Each number is 128 + 32 x the weight over its row's rms, rounded and kept within 0 to 255. Layers, rows and columns count from 0. The size above them is the row's rms in percent of the matrix's.

# layer 3 MLP up, 1152x576, rms 0.0218, rows 523-546, columns 0-95
size [ 97  99  97  93 102  95  96 106  99 102  94 101 105 100  98  96  96 101 123 101  97  96 106 100]
[[119  91  68 106 144 123 134 113 146 164 118 145 178 136  69 150 101  96 136 124 173 129 129 187 115 141 165 140 183 158 103  94 134 159 115 138 134 156 105 104 149 108 134  69 210 112  79 183 118 109 120 145 131 112  86  69 143 190 136 168 113 105  98 114 112 188  97  86 158 177 132 131 129  46 100 170 101 145 119 116 143 135 178 140 141 130 106 125 174 111 117 148 165 119 132  85]
 [141 172 128 144 153 159 158 103 131 125 155 111  86  82 117 173 163 146 143  85  90 103  96 180  88 139 143  86 160 113 217 159 139 210 117  92  45 122  94 186 101 128 132  67 177  53  98 122 170 116 140  92 109 129 100 138 154 133 111 104 122  78 127 184 120 161  77 159  89 119 131 141  99 119 185 119 102 120 132  98 138  94  78 120 137 138  77 158 151 103 158 129  82 117  99 100]
 [ 81 130 116 125 117  73 105  56 157 166 136 139  92  60 145 123 147 140 184 156  92 144 117  98 126  98  49 155  99 182 176 137  83 106 106 139 153  94 133 137 182 142 104 115 171 116 135  98 110 124  98 152 115 184 141 105 145  68 122 102 115 128 137 119 121 175 138 148  94 127 154 116 131 144 167 144 137 111 165 107 108 139 135 125 143 113  87 147  66 154 162 118 121 158 124 128]
 [117 129 104 137 157 115 156 127 147 193 129 101  92 175 174  77 135  61 212 105 140  91 117 186 102 144 155 178 114 147 125 100 123  92 131 140 183  91 152 138 169  67 110 140 115 167 141 164 132 105  99 118 112 124 176 111  75 166 172 161 150 122 158 136 130 140  84  84 150 119 138 179 185 155 163 121 100 138 122 161 124 138 177 103 127 111  96 110 132  74 118 133 108 108  96 144]
 [109 188 123 206 117 135 159  47 131 138 116  44 124 139 116 179 176 137 100 141 156 126 143 179 161 131  76 130 118 125  70  97 104 127 145 106 113 154  77 127  94 158 127 123 112 127 147 123 186 108  99 126  78  91 102 149 169  88  72  87 100 122  96  74 121 207 134 110 139 138  98 147 145 138 172 148 140  47 170  92 143 106 142 123 154  73 128 132 100 147 129  97 162 167 130  68]
 [145  91  99 152 107 111 164 158 119 117 114  87 115 124 108 124 114 192 132  92 155  57 126 138 166 180 140 106 108 154 174 144 103 132 149 104 151 113 132  73 177 149  96  49 123  76 119 156 113 114 132 106  93 118 119 130 132 125 124 170 120 130 121 174 158 142 121 136 158  78 109 175 100  84 113 108 145 101 157  83 130  93 162 131 115 135 127 116 146 150 231 125  84  90 131 160]
 [124  67 207 150 142 167  99  74 122 124 146 190 184 167  94 160 111 130  59 137 161  93 122 187 129 111 104  81 154 114 138 206 108 158 189 157 104  78  41 135  91 109 129 116 115 111 104 128 122 119 152 154 133  95 125  95 136 147  95 133 132 116  85 124 157 161  97 111 141  90 102 101 119 180 108 145 162 130  77 180 147 105  58 156 178 140 159  96  72 115  64 129 103  90 163 177]
 [112 113 143 112 141 111 144 158 105 180  87 208 143 167 114 126 157 182 146 118  92 160 100 112 119 148 119 166 153 121 108  72  98 170 120 120  81 113  98 141 128 153 138 130 108 161 138 161 123 145 158 164 142 129 151  89 125 108 114  97 219 140 120 167 109 178 108 169 105 130 133 137  91 112  80 131 111 162 129 120 160 161 168 112  88 141  86 135 130 150 156 163 181  92 118 121]
 [173 103 130 163 112 149 127 155 102  58 122  98  89 153  82 101 155 152 125 163 145  78 114 148  56 114 111 166 152  94 227 134  99 125 103 112  72 123 141 231 193 171 121 133 131  88 149 172 172 161  96  99 160 146  66 157 130 120 126 146  95 138 156 122 117 141 127 113 155 177 116 106 131 146 169 103 154 102 157 120 161 143  87  98 186 103  90  90 160 175 122 158 106 141 148 130]
 [142  58 152 151 110 104  67 131 170  96  95  99  79 161 130   3 114  76 146 108 137 139 103 111 107 129 143 157 113 161 178 139 136 165 120  77 160 111 208 139 127 112 112 124 155 143 102 132 157 101  69 140 139 167 146 106 121 159 203 146 135 144 136 110 125 105 122 152 163 124 104 194 145 136 160 130 120 101 156 153  98 143 118 111  97 141 102 128 108 134 105 164 137 138 169 103]
 [150  72 109 133 128  69 128 155 118 130 158 158 103 175 146  50 114 162 160 140 132  95 143 144  84 163 158 111 181  80 118 136 146 137 168 139 129 104 101 181  69 174 159 172 125 148 181 116 218 180 153 133 101  94 119  47  97 170 110 142 160 129 172 153 113 161 123  84 144 127 128 185 109 129 138 130 110 132 138 167 128 112 122 103 131 108 152 122 131 151 100 187 165 173 129 124]
 [172 121 154 173  99 114 149  66 143 124 131 107 104 149 104 164 162  75 147 157  90 126 130 126 156 150 142 164 151 141 154 196 139 115 118 171 108 167  90 160 185 201 148 164  69 165 159 117 106 173  87 121 184 107 140  96 140 154 130 143 126  75  75 134 111 126 134 122 129 119 132 113 131 120 131 179  90 101 141 171 170 133 121 124 109 176 124 115  47 117 145 123  94 167 109  82]
 [161 133 108 152 110 118  99  63 102 123 132 136  82 169 105 149 103 151 103 122 151 147  79  95 131 192 149 160 114 116  96  91 150 108 168 104 191 186  94  91  76 125 120 153 107 138  64 183  62  99 163 125  91 155 153 145 108 122 140 158 131 177  97 141  74 137 123 106  95  94 116 133 124 137 137  94 156 154 135 149 197 103 130 161 105  89 120 108 129 149 127 130 125 194 132 131]
 [ 96  85 152  93 179  89  87  89  70 171  78 163 143 113 151 118 137 127  92  78 148  98 102 128 139 138 169 108 155 124 154 142 135 171 181 109 175  80 125 150  90 118 130 104  67 109 154 121 126 148 122 109 158 124 145 163 156 111 193 160 140 110 144 125 174 196 192 145 105  15 111 140 145  85 128 156  87 126  97 100 148 175 111 109 131 117 151 133  96 130 131  87 124 127 121 148]
 [133 112 129 124 103 159 178 160  91 136  87 141 138 186 104 116 168 117 188 132 204  93 195 122 136  96 112  75  88 135 151  82 176 129 107 106 153 128 182 156 141 154 102 134  79 100 117  71 143 136  70 123 138 126 143 141 101 162 190 117 116 145 112 161 102 118 124  70 122 202  73 138 124 106 134 145  71 144  73 152 175 102 139 141  95 114  89 137  79 169  74 118 117 125 171 117]
 [112 104 159 111  74 141  92 118 102 153  73 114 118 147 145 101 149 100 168 147 114 126 115 163 103 156 137  65 114  84 145 128 149 170 124  88 176 139 136 120  96 138  89  84 171 136 158 132 165  92 134 147 120 141 136 140 146 111 152 139 116 152 159 104  93 135 155 151 101 146 115  68  66 178  99 119 149 104 185  50 137 124 169  92 102 173  93 148  67 144 116  92  72 127 207 118]
 [ 83  91 103 106 155 136  82 109 144 188 141  94 113 141 120 135 114 190 128  99 145 116 153 124 189  81 142 107 117 123 123 186  82 145 114 144 114 109 163  82 154  96 146 150 144 128 191 144 111 111 172  95 157  81  78 132 149 143 140 124 158  84 151 131 110 174 130 192 122 134 118 111 132 144 154 114 116 185 121 156 110  83 110 137 145 109 176 122 140 124 147 115 153  95 119 118]
 [116 130 133 195 171 126 128 130 131  86 141  89 140 227 147 147 172 140 167 162 164 133  94 129 161 126  80 140  87 154 111 111 128 145 131  66 153 114 137 144 112  89 124 122  90 156  76 111 131 156 108 125 120  91  73 114 134 114 165 131 125 138 169 150 135 163 113 167 120 163 107 184 118 196 155 111  89 112  97 148 116 113 149  61 110 152 104 131 138 151 128  38 135 144 161 132]
 [142 136 170 105 130 142 175  44 177 217  99 137 117 119  69 139 167  93 136 187 140 125 108 154  84 145 124 176  65 162  47 166 166 126 136 104 166 100 148  74 123  73 135 115 152  62 142  91 102 104 126 148 133 139  49 181 141 193 141  84 105 168 116 148 107 114 134 164 117  82 128 129 167 113 151  89 118 170  65 143 157 141 117  90 222  98 129 146 136 148 202 144 126 130 135 163]
 [156 189 136 109 157 129 131  95 104 120  77  69 130  86 153 184 172  65 129  90 133 136 108 112 151 108 155 132 136 116 149 100  66  95 139 171  91 170 133 130 132 118 118 115 139 129 102 101  69  92 175 105 145  93  94  99 142  68  82 150 145 134  92 187  98 178 132 117 108 142  88 123 145 102  85 140 126 102 165 169 136 104 182 182 113 112 126  57 124  95 127 110 109 162 153 123]
 [209 134 157 149 171 142 175 100 108 139 134 132 139 119 142 106 173 146 109 141  81  86  98 107  75  99 135 122 143 118 118 144 102  92 104 127 173 124 147 186 169 170 158 112 201 180 153  98 110 176 137 110 131 152 105 128 130 112 157 139  61 133 110 125 114 115  76 108 126 115 118 121 111 122 109  81 181 182 129  95 105 126 142 166 182 160 142 128 124 154 148 167 149 106 130 136]
 [132 123 121  95 133 109 135  78   0 112 145 208 160  89  95 122 109 138 197 139 137 149  74 135 167 128  93 118  95  53 141 145 120 156 144 137 117  93 146  94 202 111 125  93 128  97 143  61  96 124 124 142 104 125 124 131 152 172 162  87 201 128 119 103 145 141 106  89 148 165 152 139 102  89 104 104 128 126 161 156  76 134 102 136 119 117  85 123  92 135 160 146 122 110  76 123]
 [124 156  25 119 111 169  96 115 133 119 125 129 123 124 150 172 131  65 124 219 107 130  85 111 147 132 152 116 132 114 120 105 127  65 190 173  92 101 159 112 128 127 124 123  83 150 125 127 118 172 116  99 169 110 129  99 116  96 143 147 144  95 128 104 101 126 123 108 124  77 146 162 111 105  93 178 148 133 188  86 192  94  83 125  72  87 144  82 164  86 100 172 155 170  77 106]
 [112 176 101 145 128 193 164 147 150  95 116 160 158 116 141 101 131 119 163  88  64  96 134 134 115 176  79  61 123 134 133 116 130 162 104 135 128 150  97 140 157 107 137 113 118 170 126 122 103 173 135  66  93  99 109 154 154 153 101  92 118  85  84 165 108 100 114  49 119 110 133  92 107 109  84 116 104 127 154 122 113 118 139 106 160 122 129 115 221 124 172 108 160  77  73 130]]
# layer 3 MLP down (transposed), 1152x576, rms 0.0184, rows 523-546, columns 0-95
size [ 97 101  99  94 100  97  97 101 101 103  93 101 107  99  98  98  92 103 115 100  97  99 108 101]
[[108 124 126 123 140 118 153 172 117 154 122 173 183 112 105 139 123 135 105 156 161 169 147 180 106 100 135 108  86 146 165 101  92 155 130 143 174 130 116 121 133  87 121  95 207  78 110  99 161 180 153 150 190  62  94 128 134 234 159 119 150 106 202 195 153 116 127 176 181  98 160  94  74  83 185 114 129 187 112  74 135 155 151  59 119 131 194 135  72 106 130 132 118 115 162 128]
 [174 151 146 129  84 142  89 142 153 134  76 111 131 108 136 111 125 150 106 132 100  56 123 143 141 196  70 135 138 161  95  98 131 149 127  97 106 113  78 162 100 175  89 109 117 147 189 145  92 146 107 132 155 101 101 154  77 104 155 113 110  93 124 111 127 109 107 129 120 177 140 108 140 105  92 165 125 167 130 180  73  95 131 170 132 181 105  82 136 117  77  94 122 146  88 125]
 [155 103 119  99  83  82 126 118 131 114 150 172 117  91 121 120 133 138 100 106 124  88 159 127 156 112 170 118 125 117 170 152 144 102  95 163 160  99  53 117  91  81 130 124 150 150 124 163 171 130 110 133 172 119 159 156 139 135 104 211 105 139 116 117 177 132 134 147 131 134 174 112 146 162 168 112 165  86 149 113  84  99 188 148 127 155 116 184  71 164  89 154 199 111 144 133]
 [151 113 152 104 116 156  75 119 104 148 140 182 123 160 158 141  94 133 198 131  44  63 152  82  85 124  88 148 124 138 126  76 109  93 135  74 173 172 102 114  99 109 122 128 104 140 132 145 142 131 103 169 116 121 114 134  99  83 173 147 107  78 175 178 106  97 152  95 144 133 157 200 180 154 139 145 103 113  82 155  82 146 106 100  97 117 127  72 164 104 176 126 101 111 137 129]
 [106 189  52 132 108  95 145 139 179 155  98  96 150 145 103 136  77  84 130 137 108 131 119  91 102 163 137 150 144 103 138  41 190 122 107 177 122  78 111 154 183 186 124 119 143 124 140 136 141  99 159 151 130  98 162 137 147 193 102 154 196 121 113 127  64 129 159  78  57 103 109 169 169 147 139 144 124 114 161 117 158 134  81 150 142 140 135 118 118 134 179 159 142 189 138  91]
 [ 60 102  66 133 100 118 153  93 135  85 142 156 115 164  92 193 115 171 158 101 153 117 149 121 128  83 137 181 131 110 159  95  87 119 133 148 166 153 122 135 188 195 136 153 149 122  73 165 167  96  84 128  93 129 114 132 131 164 120 186  72 158 149  91  93 152  92 183 136  77 195 114 136  57 115 104 159  82 133 108 167 164 203 112 129 105 111 163 127 154 128  64  88 104 139 141]
 [124  88 117 135  69 177 208 132 121  89 165 153  63  81 144 102 144 117  97 103  82 136 135 114 147 204 110 178  61 132 143 112  87  43 148 136  57 135 129  97 123 137  71 109 117 166 181 149 124 119 109 155 123 133  43 105 111 152 204 122 118 150 151  77 186 169  99 162 133 122 159 130 128 140 155 171 191 158 113  66 168 146 151 123  80 113 119  92 155 156  48 150 108 103 113 125]
 [223 100 179 177 152 153 160  82 138 166 106 160 211 136 128 133 162  92  52 136  97 143 191 137 149 142 108  89 127 155  89 160 114 159 144 172 190 133 122 175  84 158 135 127 145 207 145 146 129 100 111  73 180  95 150 142 129 124 161 156 144  95 127  81  82 164 118 123 110 136 107  84 130 152 195 139 104 123 115 148 123 127 161 171 131 127 140 141 175 168  82 162 115 108 125 181]
 [167 113  75 131 133  84  98 157 156 133 143  84 156  85  60 162 201 128 106  85 110 122  79 112 176 178 139 176 113 154 174 120  45 152 146 153 182 112  90 115 170 107 149 131 124 124 100 159 108 172  97 124 121 116 152 123 132 105 184 184 146 125 187 163 109 116 107 113 142 192 141 125  99 115 153 139 130  87  78 102  79 103 139 102 127 108 147 149 167 136 138 109 175  85 112  95]
 [151  95 143 159 134 121 107 137 105  78  73 168 154 161 110 117  93 165 109 123 150 128 123 165 139 101  72 133 131 158 111 105 109 132 116 112 161 161 135 153 107 101 106 114 174 160 149 147  58 104  85  82 102  98  93 159 141 124 129  96 152 105 160 159 130 127 170 110 158 119 129 130 157 192 148 119  96 213  99 154  92 130 125 134 115 116  93 152 140 117 138 116 116 141  90 145]
 [203 111 172 106 153 125 134 105 164  42 188 104  82 143 164  84 152 142 158 132 121 151 183 142 119 167 110 121 172 109 104 119 126 151 146  97 178  77 153  88 144 124 126  67 131 128 174 118 133 130 153 101  69  99 109 123 155  92 188 109 134 144 124 137 134  82 159  86 159 138 154  90 101  79  62 140 124 159  99 160 142 136 147 111 147  85 166 210 176 146 162 155 140 152  69  54]
 [169  93 156  95 160 129  98 119 144 124 152 111 157 123 154  85  68 140 130 200 133  85 117 118 125  97 127 176  52 101  94 160 124 147  99 182 118 153 139 143 159 134 120 104 119 153 124 146 119 142 116  99 134 119 173 131  97 120 103 192 134 140 152 115 149 212 212 130 192 131 180 132 117 103 108 106 119  94 109  88 131 152 114  89 137  92 154 136 132 134 140 148  86 161 141 104]
 [104 165 123 150 150 167 142 108 118 177  95 135 141 170 165 142 109 124 156 164  84 132 110 139 102 122 122  89 156 130 157 166 113 118 185 120 165 148 134 156 143  89 116 111 147 109 106 129 131 143 106 125 150 106 121 142  94 194 126 170 144 146 103 166 147 110 140 131 109 163 137 153 109 129 189 105 114 174 135  70 162 132  77 122 152  95 169 136 133  94  91  82 141  52 107 137]
 [ 79 135 131 129 124  64 129 142 161 129 111 161 133 127 143 115 118 172 149 214 133  96 162 148  95 173 138 103  90 118 129  77 135 152 103 135 104  92  88 160 112 135  72 133 127 131 176 175 112 132  98 170 115 122 176 158 113 135 225 147 137  82 167 138  58 122  86  56 163 127 151 125 136 155  69 213 145 120 186 142 132 104 109  84 103 208 123 187 115 148 116 111 156 149 145 136]
 [172 133  74 156 169 157 124 122  90 134 189  91 190  94 105  71  73  79  95 171 174 158 144 124  83 100 147 159 112 135 126 112 124 119 113 135 151 105  88 172  99 111  98 130  92 148 167 139 129 122  90 184 129 121 114 152  80 128 126 146  87 162 120 107 121 128 132 130 109 108 157 132 118 113 100 134  86  91 178 105  87 215 174 133  94 118 145 142  50 127 172 126 124 165 167 109]
 [137 157 130 153 119 127 151 147 123 211 156 148 160 139  98 148 142 132 108  78 149 145 130  97 126 135  67 140 142 116 140 143 133  78 127 155 126 124 131 101 133 122 105 157 178 102  81 113 148 119 114 195 150 100  94 122  49 138 175 131 100 179 151 108  71 123  95 167 102 140 136  91  98 103 120 139  93 153 139 215  78 124 169 143 199 129 136  91  93 150  93 128 224 108 139 104]
 [145 108 159 135 156 152 135 119 123  95 122 101 113 167 162 115 172 118  95 129 112 140 126 186 135 147 173 117  98 123 120 118  87 125 100 138 123 110 159 122 114  90 135 140 168 117 180 149 113 144 107 149 129 103 118 102  99  83  79 148 198 129  98 146  93 128  74 167 145 142 124 161 125 177  68 121 137 126 137 132 158 113 153 130 150  50 158 120 135  45 144 143 165 168 121  96]
 [102 126 143 163 103 145 164 101 165 105 161 123 123 112 135 135  79 121 139 119 105 142 103 155  97  66 140 137 138 138 112 177 109 108 116  98 142 105  94 131 190 204 105 108 132 138 126 115 150 110 149  74 120 131 147 143 133 171 140  96  83 101 171  52 101 114 166 100 110 150 133 150  96 127 120 123 113 172 180 192  97 125 108 155 133  66 173  90 160  99  77 142  99 125  93  75]
 [175 165 124 124  94 207 162 145 158 115 137  80  99 134 133 173 164 143 154 129 157 105 185 108  49  86 160 162 147 133 139 137  67 166 140  80 101 132 133 127  58 183  90  87 129 104  63 195 172 108 116 117 115 154 101 134 151 148 135 127 141 173 141 140  96 172  88 148 133 110 110 158 170 120 153 111 129 142 136 118 154  94 146 108 154  63  87 146 203  59 186 113 143 120 190 125]
 [130 147 117 123 138 242 101 151 149 108 149  62  57 171 162 122 154 109 120 109 116 139 178 141 109 126  93 140 154 120  98 153 129 107 108 103 128 120 147 203  70  94  92 116 111  85 132 131 131 129 105  88 163 102 124 167 198 190  63 139  71 130  91 160 113 127 108  66 117 137 108 107 144 100 141 164 139 122  79  84 153 139 121 104 111 132 151 135 172 140  83  82  58 139 142 125]
 [144 151 128  93 153 156 115 174 177 119 104  90 125 133 143 117 108 100 117 215 117 164 115 102 109 167  51  81 139 113  95 140 100  36  58 101 128  96 119 102 149 107 171 122 184 126  48  94 134 140 167 157 106 130  87  79 126 114  88 102 116 143 134 108 155 109 112  95 132 151 139  94 118 120 120  59 145  70  91 125 143 118 111 141 159 115 152 100  81 141 113  74  98 141  84 132]
 [169 116 151 126 197 120 143 114  81 160 131 159 108 139 129 110 135 142 173 127 126 191 159 149 117 122 170 111 164  41 131  68 181 155 142 143 141 108 116 137 162 183  76 133  93 143 153  74 121 135 121 164 100 120 125 114 118 174 110 104 149  92 105 129 190 111 100  91 135 115 135  97 103 109 127 162 128 173 132 157 107 126  81 184  83  58  69 113  84 127 170 163 141 176  99 156]
 [172 181 136  52  84 111 175 114  95 172 140 144 140 137 121 116 166  65 155  66 121 178 159 149 177 183 157 218  92 118 121 131 104 107 124  98 131 133 174 102 102 186  94  74  92 132  66 115 143  67 164 128 150 148 173  97 107 121 130 175 170 127 106 130  65 152  99 155 147 111 128 143  97 167 156 163 143 176 149 146 146  92 102 156 150 199 102 118 185 106 149  92 129  95 116 159]
 [167 102  80 129  86 109 175 186 146 103 172 129 148 117  85 152 116  90 132 110 147 107  84 104  99 119  77 134 111  77 135 125 128 136  98 108 156 132 132 156 125 113 117 170  94 170 204 153 136 139  68  86 133  84 167 123 184 149 183 139 127 110 148 200 163 101  73 109  80 160 145 159 113 141 184 119 111 107  49 112  74  97 116  87 139  98 124 107 122 137 167 115 146 128 102 133]]
# layer 3 MLP gate, 1152x576, rms 0.023, rows 524-547, columns 0-95
size [109  95  92  97 101  99 105  99 101  95 100 105  97 100 102  93  99 130  99 101  95 105  97 101]
[[110 180  94 113 105 176 138 171  90 131 158 150  68 145 142 123  78 159 148  82 129 101 134  82 133 166 147  83 129 131 142 113 124 104  90 120 142 147 143 131 175  99 175 140  22 147 128 106 109 150  96 116  49 157 104  89 163  69 133 177 166  90 201 132 113 164 139 133 125  93 151 159 137 120 161 122 146 148  64 109 158 126 116 122 151  82 147 185 155 166 114 145 117 132 149  60]
 [153 184 126 119 128 109  94 117 111 158 106 126 189 107 153 111 155 112 139  87 140 108 182 128 136 100  97 118  80 177 114 155 154 154 135 155 119 120  83 118 145 108 115 103 108 112 147 158 159 116 134 163 112  84 126 135 135 132 128 159 121 148 118 160 163 140 155 125 148 105 129 120  80 128 103 152  80 107 150 129 167  14 141 140 141 143 126 135 150 134 102 194 144 142 171  99]
 [181 119 118  99  44 149 128 148 106  95 126  91 129  73 123 113 180 175  75 108 107 161 194 110 100 152 102 115 121 107 156 132 197 163 131 160 103 177 135 110 135 181 141 132 113 124 118 139 129  90 120 127 148  96 112 142 117 127 139 171 170 173 151 121 110 117 161 177  99 127 115 143 140  46 114 184 143  84 107 181 145 113  81 182 116 127 176 135 150 145 112 118  90 128 166  91]
 [178 110 168 147 151 155 104 154 134 165 132 113  89 149 107  59 146 172 117 152  91 144 136 130  76  75 151 172  98 101 152 108 140 152 125 129 113 105  45 151 137 135 115 150 122 209 156  88 117 132 169  72 152 129 139 146 104 112 122 149 131 132 128 175 127 136 179 106 136 104 124 165 206 121  71 150 125 148  95 111  83 135 131 128 134 142 124 162 151  48 112 141  62 107 123 145]
 [188 109 120 186 161 122 125 109 153 125 155 194 152 167 111 102 102 152 144 116  65  78 107 182  95 158 151  89 108 172 189 149 159 143 125 103 173  94 138 109 103 106  96 115 148 130 193 141  96 105 130 155 133 103  70  53 169  85 105 169 113 147 137 197 150 149 162 124 173 127 114 139 196 153 148 103 161 163 155 137 109 115  50 196  47 162 159  75 113 140 167 137 105 189 159 144]
 [175 186 131 127 133 183 152 142  89 182  71 141 109 146 123 121 102 122 132 206  88 111 168 138 139  86  96 129 101 136 168 171 121 143 165 116 132 137 188 119 174 169 153 127 137 131 167  82 154 135 122 118 112 136 141 225 131 130 130 155 200 149 131 104 138 175 115  73 177 102 177 112 144 117  57 142 112 157 120 106 138  95 144 167 168  96 105 137 137 115 111  75 120  96 107 145]
 [151 136 115 150 164 140 134  83 101 175 127 183 152 119 128  72 142 140 124 124 144 171 157 130  38 133 170 142 113 160  60 130 133 151 120 118 153 115 102 149  83 118 114 148 154 100 171 154  95  71  68 138 133  83 152 162 129 123  75 108 160 166 137  76 193 114 106  71 127  61 112 131 111 154 120 134 195 144 164 111  97  91 111 145 147 203 118 111 117 184 109 206 153 103 120 136]
 [153 166 116 132 132 161  87 188  91  73 155 166 104 171 140  86 106 135 148 113  69 132 122 112 141 144 139  70 157 103 134 148 203 130 127  97 132 116 101 136 142 122 163 104 168 148 158 200 231 147 134 113  42 118 104 111 184 113 162 133  94 181 120 132 103  79 109  83 136 163 151 133 148 142 104 124 178 145 150 210 136 121  65 120  90 145 151 133 154  95  57 100 126 196 141  95]
 [117 125 131 137 173 168 122 132 139 106 112  70  45 167  73 149  80  97  78 154 146 109 153 163 111 130 149 145 146 143  97 173 161 132  59  84 105 159  97 136  95  79  98 111 106 120 133  99 151 120 134 153 120 127 108 147 131  82 149 173 119 136 178  92 150 129 109 154 122  91 156 147 100 117 137 108 148 112 141 136  66 116 146  96 165 180  75 127 160 135 172 149 137 127 136 168]
 [ 96 192 141  92 145 104 102 166 117 185  86 110 154 151 152 168 119  85 150 166 121 121 181 129 118 155 122  78 125 127 117 126 172 151  52 176 158 115 124  98 107  87 129 116  64 124 148 136  96 137 108 133 115 167  77 106 171 155 221  96 139 130 113 113 104 147 143 112 160 155 176 126 181  99 108 106 212 167 143 128 170 141 124 145 111  85 143  53 182  78 122  96 129 156 109 124]
 [160 145 147 159  68 122  60 153  90 104 123 121 173 107  69 110 169  99  90 162 181  81 105 151 130 104 108  93 152  73 102 141 116 153 139 121  86 155 176 153 125  91 146 162  86 165 125 191 161 148 124 190 159 107 143 110 118  60 155 144 118 166 180 164 122 154 133 169 115 109  51 119 189 130 158  93 129 142 129 116 136 123  86 100 185 130 183 174  94 154 191 148 127 160 141 107]
 [144 154 105 111 131  41 110  92 139 192  70  98 154 121 149 113 202 129 107  95 124 140 122 117 156  85 133  93 111  83 123 201 102 164 173 145 110  90 107  93 122  63 102 122 135 131 124 116 135 132 113  70 105 145 119 132 162 149  81 162 119  99 137 103  75 123 121 123 122 189 115 176 147 125  70 110 132 137  79 104 113  58  51 159 110  75 121 144 120 162 184 129  90 107 156  61]
 [132 143 168 152 107 194 143 131  59 146 147 154 103 179 143 120 168 135 137 122 142  78 133 158 118  84 157 138 150  92 153 150 138  70 143 111 139 104  93 125 186 144 123 116 150 187 132 142 103 195 123 169 135 104 175 114 165  97 135  53 142 124 117 131  74 116  93 121 155 141 167 150  84 112 132 130 131 176  83  83 119  90 161 138 194  91 111 178  60 157 174  70 132 174 138 118]
 [165  93 113 164 152 171 173 121 176 148  89 125  95 127 120 135 101 114 103 133  88 140 126 129 149 202 113 144 149 184 144  90  93 135 144  52 161 116 130 161 120  68 131 145 122 141  95 179 108 148 162 113 135 117 162 167 135 103 172 116 102 125 126 119 102 101 146  68 119 135  87  74  83 130 124 148 170 150  56 146 135 116 101 162 122 103 123 110 158 144 131 128 147 175 119 115]
 [157 217 133 134 147 112  85 112 145 117 145 175  88 144 197 114  95  92  97 146 130  86 150 161 182 131 188 145  97  41  75 138 152 121 110 129 168 127  89 116 165  82 107 123  70 133 105  50 100 207 138 135 108 127 148 139 148 105 129 154  89  80 134 128 148 121 181 179 162 100 109 120  94 165 101 119 139 128  94 145 132 153  97 150  64 147 128 187 134 129 155 150 128 156  86 172]
 [184 189 131 148 172 129 128 128 134  99 115 162 203 128  88 132 159 103 166 182  94  67 119 147 134 184  56 149  74 161 195 120 179 108 141  91 134 179 201  93 111 151  68 139  63 170 111 128 108  84  70 194 193 139  99 153 108 127 109 123 105 126 130 120  68 124  92 131  80 111 119 131 121 167 107 118 105 129 118 163 138 135 127  87 121 107 129 131 162 138  82 155 114 160 134 103]
 [119 134 149 130 152 153 158 153 143 132 110 159 150 146  98  76 131 185  88  97 112 133 120 174 146 110  88 115 197 128 141 161  86 159  98 123 121  91 131 117 112 167 108 114 122 115 156 153 144 148 102 154 161 115 117  52  82 164 174 159 128  85 115 156 116 197  91 163  95 151 142 148 137  86 166  37 102  94 161 198 183 142 107  64 145 109  93  79 169  97 121  99 161 168 125 135]
 [156  88 134  69 161 170 137 122 102 151  90 140 137 150 141 117 171 146 141 147 130 149 138 132  66  98 119 163 168 135  89 163 180 178 133  62  89 104 111  61 165 108 160 122 140  74 133 137 131 142  93 145  98 168  53  94 103 144 125 132 134 140 155 163 115  98 103 121 181  43 101 204 141 145  92  80 126 167 119 135 131 130 164  80 134  49  62 156 116 131 149 149 179 145  91 141]
 [169 175 136 157  44 103 166  47  99 181  75 155 220  83 132 102 107  94 175 193 109 106 133 139 118 109 107 127 118 118 123 176 136 139 141 175 155 105 128 140 111 111 150 141 122 180 184  99 141  77 173 119 183 123  62 102 181 143 116  96 157  74 133 120 104 148 109 165 139  64  85 166 147 137  86 123  60 153 161 196 168 111 122 126 107 109 132 139 161  89 113 167 119 134 150 181]
 [136  92 102 153 116 173 100 133 126 119 119 169 120 149 116 122 123 125 100 116  52  96 157 128 113 129 156 107  75 137 129 142 165 114 197 126 130 194 131 187 158 147 147 120 208 152 147 113  84 157  87 165 164 161  87 117 140 148 176 187 130 126 134 116 179 106 109  74 131  87  62 136 173 160 113 108 153 161  93 159 109 114  97 109 154 100 161 141 161  92 116 123  77 121 141 162]
 [112 183 121 110 117 128 111 118 113 160 125 125  45 145 164 140 145 125  42 148 120 171 111 133  80 108 106 146  58 150 118 180 165 140 152 122 130 101 135  35  96 101 139 105 147 114 149 145  82 133 144  67 105 137 125 125 150  98 171 132 136 136 143 112 100 142 110 120 120 120 142 121 137 123 125 157 138 166 122  84  75  77 135 127 167 177 163 136 106  88 179 118 156 159 130 112]
 [112 161 128 162 121 188 116  75 169 121 129 124 107  91 166 163 134 151 147 121 175 120 171 147 101 141 134 172 141 129 106 121 143 118 119 121 157 125 126 157 124 113 123 171 102 142 174 126 139 124 136 121 139 152 156 137 156 147 130  74 109 118 128 120  84  75 161 113 157 145 140 143 132 130  89 157 130 108 185 153  82 167 103 146 122 102 157  99 114 190 152 130  99 123  82 174]
 [131 135 135 134 137 140 110 142 142  80 107 164 124  84  73 102 179 157 121 107 105 112 155 139 123 121 150 114 120 101 174 211 146  85 137 109 148 144 185 149 155 162 182  94  86 203 150 102 114 205 109 136 128 137 118 145 154  94 129  98 126 120 151 111 163 105 108 196 109 140 114 125 135 107 111 174 116 110 123 123 139  89 119 202 193 153 133 142  65 121 104  85  96 133 184  86]
 [148 165 152 145 181 199  79 138 105  75 154 149 106 186 167 166 136  88 127 129 133 131  79  78 114  68 130 109 173  72 137 100 142 156 175 150 159 156 113 132 149 163 150  83  51 108 109 130 157 144 156 113  94 161 156  71  98  62 123 137 128 130  94 141 156 160  87 126 129 114 142  99  93 142  96  89 131 157 176 117 133 181 185 166  91 141  82 129 137  53  99 108 100 109  81  57]]